Weights of a small GPT-style language model, trained from scratch on English Wikipedia.
Architecture: learned positions, no biases in attention or MLP, tied embeddings.
Training: 400M tokens, 6115 steps.
Each number is 500 + 25 x the weight over the matrix's rms, rounded and kept within 0 to 999. Layers, rows and columns count from 0. Numbers have three digits each.

# layer 7 attention key, 256x256, rms 0.0641, rows 234-255, columns 0-63
452519517485509537465476539509464495480493513518499510472533531481515448496523460466483519498536511478497527514473512485538473504503471482533496538516549490488488482447457496513513503451514507
469533540515541428474484519513503531546563465538479539475518524457504525500495482567486464431472486483481512512530530499492476526514506482494509537505522569468455511506529516536497495527510491
519501510534505471503577478507495498500433470482488516569473482480486543494519498476456527500477498520506516505496513492467520508518474461508544512474492567461479519568522497511487481543464492
498496518483527510473503508535532475506499496481524505406495489503496457487491487594530435478507495487523494497479483488546504516522519469493525496502485534515486496502506484493464520506478524
504476485498481494517550480496485498507505493484470495465528517510473487533537474597518471545482533513466498493501494499486471472484486557476481546442486447480538494485470491512534504493515545
493496499511482499507515506540508499498498491505507494587511485515528534492461505377507555506460483491511498489484543495499505539488502490508519481510529480519475489507511512483518483511492512
501517493513490505522493508506494524441499492493453513545513539549520517488456517441484541504491496479465531509486489482468480474517564498485506480530487501460470523515488518485514483489502472
497504488510519502480473482500502464516508485510508545452512533467510461515537484623485418515506495519514517507480516468514487513515486490499507534491501515479525490499495460501463484474462498
488492497517530487465416524504489502509517509488511504444493530522508459517545473561499446481491467510501513504497457498549501498458528472520482492499503506447496485490522499463502481477511462
512480506477515505467499548545503508509579456497475514519499514457480494536491487449526508456522522506481505468526534505505480524485502472490461510495450532490517508498481528495529544457522499
548530463551483507525480491488492491480493480485488556535517520518508479477516503502487525497524520524470523505520483493449486493553474519488553504487477455502515456444452482499502502479503487
538524500510480482522560483506472489525500515499483484557519499485469543473494476425503515527520537554469474462527503488485489492502490523526551483508476515469506460515465519481492525466481494
504513476491502486470501488492541472474534470502511520418486491496504465480530489647520432498476456479485479512519491505486511457495529519489482517492534485515520465506496482493480513495499519
533482448530486479519557471525481480532491505504467500601492526473508589531476494416501566532496507514436487503518492491466516487486498492534503489499449506503495493498520544518508456474500508
517508530492497530497521458538463515489457492538516495525482544474528547508486523485484509526508499479507503498481531472497488511487489499488464502509511504465483517541496497483548496484493494
499493499505485479509527516515481511514509483495479496586503508488478557483479506401471548482466507510464519490522519489479501519501518481495503496515506496489488499523494514488529489492479526
530486484519509499471512547549488498493530458475507504515484466527480507463529504585506530470517494501533485484533451476502499475554473499493545454471492498517497498486447504508470496519490501
526496500480520493475520492475503490501491502466512527456494524473486444494514505529507476515503502495499518509466504517474501481535458542510503534517516476505520467474508494496511502489479477
509494520471482480470460515483512515494512509490499534453520480500460484470507483564493447524504501492533476510470504498530471506506496528501510511462520532529507502438498473528464524495481520
494490501490486490530567497520477527521470466458488494561512490523508523511491558394517590510474534513474513490542534493479492478468550464497528497531492444467514482489452501491526498485496494
489475492523517458491536477478467504531487516465460520569506577511493528521510509482517497538491516498479491502467448476455541461506521522468541505500485484483508516509466536526489458518512547
551508469528499501491527504512474486487478510523485526592516521517484566495481527407500545501444494482491518475494533482462502527505513498510519457500505484513473513511437498487489503503501520
# layer 7 attention query, 256x256, rms 0.0671, rows 235-255, columns 0-63
490559516517502482487475538465475526521548465504476548504468518517477519497494495519469510419513464503452449476545507527487514462483515520513479477481504505518503530535504487537478490549500474
486468537499508474481519503501495491516483484489521523532483474503513492476494479516469500503480483506522500521502504525462495498501509489461508481505503500509495503538523462505458474552490481
486491473515530532523478477498484482520497535487505523482480519508485524470490427479533519491511493517485516469458489475549510519519523407525456473535537478539507478524492480427554485547476519
541505500536501463529539479494502481470513473518487520487524489502540523513542492500526488495496569525446434463495481483512451517471484540450452530465492452465495476512447499466514481533479502
514514539473487500520501506526476474513459494497478504506509515503560482491475500504502484511500479484519482535410489476460477511489548485488550484534525502554498458508553483505489452482509514
544514514532473528517484528512511519507508503508467493510510552527445439468530538506499479505524471489467486536450505453483467472528508510514528525482477502461471493493553504496494454449460494
476516496542579457520478467507505468512487485552455556506542483476513481471529427500479502489481498508473520466537522420579468485511493460534479467448512501472500520533463503441491455537465465
507537492534538499484462533477458517502479537537525492521539544511508509498551514492505520487486486519465492536480501485530512488475515474524462473486521475504489508488470501480500524503478504
501496486486483514468476509497490486484520512502488531490470520466498493484477499502499536449511523487449494505510564517486494448486489478520474500468476493515519500506495515539544531508536489
546465496508523512539539472516500463493531504485489528489562533514513455512539509488495502487490507505494508487520475480519516540492498550515549529490504496509490439487486509469492516486466476
549519440490466501547562505507465457560504523500479444525538502449512465472452482477515523545503499523488504465479482470473446516493483537520542515507507542511489514532474495528490517470513428
463521495484509479468510496473552477480511500511473553505504458542497559504506469509479544475456491517481484465538578527502511517509500470502448516483521497474533467536478528467492548533475467
490467526574525498503552473519457452490483467465460517561475530438529535507471492512469498505528491496490466462453444472475466476515429478500499518488408526451490509494511496532454472511498528
458503532493521494491529487515516497483514495487483512479440479511515487529497498529521458476446546478497501523486497452528514479453496472480529476456481486494486535504564497513532467511507483
504503512504470484507510497497469485501467473465530530542500510476487490504487509530487504466511480495474492509473472457440486480461531501512510504476509491488484521516526485539529489493486485
539519479513531525441509528531466486491526506479506470504488497511493465488526510509460535466490486488477494515548545537505529526457523487492482511513522479538533468505498521462502483507486506
494496496497524495472512431511530495502477496444508514484514533518526492509472510508535504485462503510489488481487535542489502501528493490487531489512478486500512427479497476463479518506475502
513523521489480505470512510487521474484521545483501497494477480526517498513490515494490514501473526513506516451459470543488501517552493528450525476514559534545521481496454481508510539506473480
531507505542473505535537501550436490549464490476523456506484560450470463505505548479510484544554464490447493502478469442509479488457560495530492522533469457466492466489503485514526436464467499
536495489503529472471520435505469494515523493476490517531492562545489511532524519513477453499502504526487504457461430485511484483475499533470531505477453502479458510510497524516528492534476536
490506511525480489453521491538459489510490478492477525532512532530529498499494481528515515486465484463475534518485504496474487528454512507467507506536504483523439467519551489524497442499458524
# layer 7 attention value, 256x256, rms 0.0525, rows 224-252, columns 0-63
469488516505481485531531506482512531469534441457511538500498489497544551464481506507543532456508454545484501464483500505488541493489533516447523483505502508459478493496456478504507504526520520
555511500484453499509480505493504540480538452501533458478491486527498494499492510522515527511513514477480510463554490546496522505453479501481463462482489490494490534481453483441486568499464522
529516489448497473511494497510507476502499529525467493496533556479483459517482456508510495531534466523505469519498498482542478536494508501484502561496503518507517483495490503527450486498531519
486477504477531491519529494500464488518521493524435486526523481495529517542522552500461528476499512465539453491471523462502483518495505496564477462454525513493503495540544543472557516503484476
528490518506490571488495490512483468498489470550485474477471514501491488527501524501514490508465501487508517561512538442493499495455493555459532482486494485490502525516507526512460503471470477
497473501511456529474478527527528507540478486478496482489501512524517511449512471512516481520577519525537496536493500489513511539504485501467515429485504493480488526543467469491484561486483540
505473497526514528513516546480543475494484536506466461488530466571485503505513520512451490493544514525479548473534456480491526505520458474494502535464497524513547491480504521520474496483461498
529484513471463514499501524472539493478559511444515480470551530524524463528471478498525486492505505482464463513482513488502524521469470521467529539519491520503473503498489491476500483490475475
460538456505474541515478478517470472517510475476512497485477508428560532513491504517549512497493484537505453486439504493513513492457521474447485489513493516460450464512511473524472473501561495
499553492476553505532511503534510518467555454470488533497516491508535503483503483499519527473576455514538476487443511552488509504490467498500511484508519501452509484538485494460509544508488519
510479506512518530527505468527510487525472477509525469517520508516500525488508457512507511470511492521558485495445494508498481447474460515461530469540485497504508465496511526543531533489445555
483520513519509467564500467490483543499527497538516479495512503509482500458485461504509506522463487490546494535485517494494480461492502537511451508501490492523495507508503470495499497487461511
538522556485506522501492526532492532493535458546445492502498530492513500489507504513497523526510473535510478507479446523487490476517491518483469456507497517493492487522470461468478528522506497
495494462479479501453470501521463496506470539485493485517501484475548532513507561509501498514492517503467510503496518472511545553503487464505462500500492510485518448489546526521500471524502504
449444494533510522520495528534545495506480523480511527502516519521472494510474484524481507456509507480528547492532479523499510509515504508508513557497530502525484494483490450523496524500491502
468536505496475473486521473509458459493477533472474446520535527493479535565506455489491480497502526517510543515451515492491511494486479488545510505513517521515498504494520479545510499504522470
479508529544544534482515516466501467495463495514542509504506475518486524517476509519508475440493546511466526469568519476496523513472500495512496541534506505525556535517514550486494472472528490
496577474483518465509509481476496504477553510482532506494479497514497548460510489496516498526534500508529445475449487518507484516456491387511465439500463532427472512494497468519536531488493521
540539493519452513504529512499515521511554465494479515469508546477531479482525556500527506570473477455534476508509533501491474500488533525497517507480488468539529498523488490484500501512487535
500542477457476467469482533488489517507464520508495557504538481477539486521515503491493451551489498513498500525518551479503527518495503495539525523540485467482487469524498495534534496529531461
506541494485544500498510491458462505512552513516499515518513456500488523520494496491489485463501513520511575492513496508474487517496484435491502500485489498487489473492484523545504481501518496
508509512490529496475506452415462456519499507447551525517520514503463492447482488474499509468528514494516494462470511502483482475468528474535503516527494483513494505471502496495534473521516486
448532485534459463495511522530493504511484512512516525505515508441547497499507483494472514538483513478534448517524536492505503523467521549518487512495507490541460530511482539507493496517523470
524523531507505498509499501569474504510493469543491518499472469504493524478501495497495498544510492546497463512493526475508497451488495529529490448491474515519475479508513481462497554467518482
474505457501497507472470509516490465513473476456495444466551507499474484542455455505498486496470482503495531489496491497502504520503505575468497529547484524501530508489476499541464518523522526
513501492496555516498488511490525486514513507479511498489505466509460529518527553508501514514538492520508529467510443519483490508498485523523483506460480541517540460491491501476494512498503544
481520475510540520529531494503513521461533515499488504501477514507544513527480491480501496446494481471498512464525457489505489482533479540485545526493468512509523428506495565505511463489535498
485504467500508493538511514535495456476474579488484531527563538513499508526476449523515484467491483538465501503544512495506497493517534495518493492506503483538513465496517520524504479508530481
498539491462540527493485468499504496552475516544499521518520502526470537494535487483491494529523472508492483486453499505532525456502503504549517476541475535523504484447503505483494473528509507
# layer 7 attention output (transposed), 256x256, rms 0.0537, rows 224-251, columns 0-63
498524444496502495458494530467448486513481531546487465424516525516482470458541507512482436524511513493533519509498472458568504510509505520512522494499480537497470530474520515509549504432489459
451511508544516550491523461516501457527466503535486470498505480494520505476479440491547490530518507533483494480521478476514486515520519504531525505500497506507520498493500503505492482506504437
501459503478538499505428536495483504530531495528499481515476494529491526546522515482447514509466537489551485468508488547475522497512483491496498493465446543508516551500500504503522535512504473
489513532525483535511490498508494496491436463485511513504480474439497488494492470502502491535511502500547508541528485438501512490483502519479513499551494489492485511477517486498486472512473513
500462498476534492544542478505485515458497496469516524515478481432484526528530486522499491548492515481479489508530480547539498526474465453518474536493508486476502460507506499456525482506466539
463479503461502497474496470500433481535501514509505502509526517501467501500499514464467489460515477525485511496495470542476480488475472527503492529499499506514500478460464503516510490500521510
491512531484531493465514498498482458524484469487541510536465499471471497503447497495479513501470478486480499531530521523513491491485542509514492486519499488505465549520523497500507493565470498
482476504535548516467475476536483470520464498527500482501480470473479522494507541510483519528491466504517522487493501535568469509527461466513468502487490494546478476511501515509466466502494460
494471504463510466450561527476506471503528487485477536501509502517486485500549481529486469482548513466507542509508480460532492528548486495503511490455522503501528489538482510470523529457434533
481502470462495535492471539486465450507512488510495476489505500457481516485531537497480468537517512504549487527509468499589488478543478524465515522504430513497490515480507489496494493478494479
458514525497483483504514485486479485503533484526502521484492490493475496482499522505474437517502516505485478509529508499461504509534512479489498508525524501476503469497476491493486506495530475
503518470467464544536516482533532508495503456476483509433483499498492510514489523479538465484514490496480505477512488519426498527501474477503539494531515478510489477527505504500500536528567484
475472427506500498508498482509517516509522493516501482485521493502502506490537505481501490490524555500535506509520496430538494522492471510497526537493490480476468537499524531532508486486480506
525505533544470500472538485477489522490536499495504515499478501483488518522501461524477515485489513511517484514460486487477507460498504502480505479491530531546524528506482521516509513481519537
516517482487532503514511515508463499498510479508523513524490504489491525511533532455545506511499466503469472472473495479498481490480518490517504462508461510456510504496521506481525473480489491
545486538519478493520514469473512548481533476491478540471502491530487510488521520511509496477497482499499508485486524510499517497469470534498496464491508487530499473486507502503476489514502527
510493502517487523539493495493504497482462512510527486497435480501491527514497448459504554523472484468514505547474460529469528531502519493508513492512536472490484509515502443488488526544478482
507536516498460494494500511472516500525475493498459489491496488500490477522468486487490497466475501501511513514519487581474490458514487578476516509509531507529501489505475501531469522545517488
485486489479541535514475484471516498476500495489473493521513509471533488512474493548455469495545498509478532504486497457561465486504449489486504528489470525518465505519512499510480484514520508
514498522541471520521490509471468532478537499522458491510474504499490457491530495479505526454496512486500487526476488494528522473479506506535477505438479518503509531506501512505487502486511490
478536496503493484454499506477577525461501533495493475522505507518518486462499470492493507489508478514510495519513544519494519489498519523522494536520534537506492511539489501455471539517511531
472498506489480480513469537529538537491478473494468487451529484518484482519491476498533526556439485507541466509525507494495512511528521516489508469520548504554530547495472482499425509463489501
546493516529500531541476486440484499501517512472503495504475517538510464477486474497481486459505489470496492500506462505492523486521522495514502480498530521493540496462510470506502515514527517
437505518509461516539559516481519495485430524527531500516516475513474499478499520514469491494509526477506508513521494528475530541487497515479496456537492460470490480499494538506503478493499477
517497508516503470465555473491512453524507508523505527491465526546498478521556527510467521472461499494492518468467497529511495450473495467503488489467504538498486486540539521493476492471484499
475506533546501474504546483499467499492469500531480516555505537505520504501467481478483514513480526483514478515466477491505497521514493506485520483547492514481472580501504477492463488527461470
522503530525483490478469543452517463461536494504500550546494481512528468480531528542503521497519482474490481482489536501512500519537493437538529535498548509438530497496474488524531519532503474
513504531544499492471465532474509524482524490532483508525507451519504540523512528492441528488547455481486478513496480466504504494500492496488504496480505494460497487491483493471517520502479517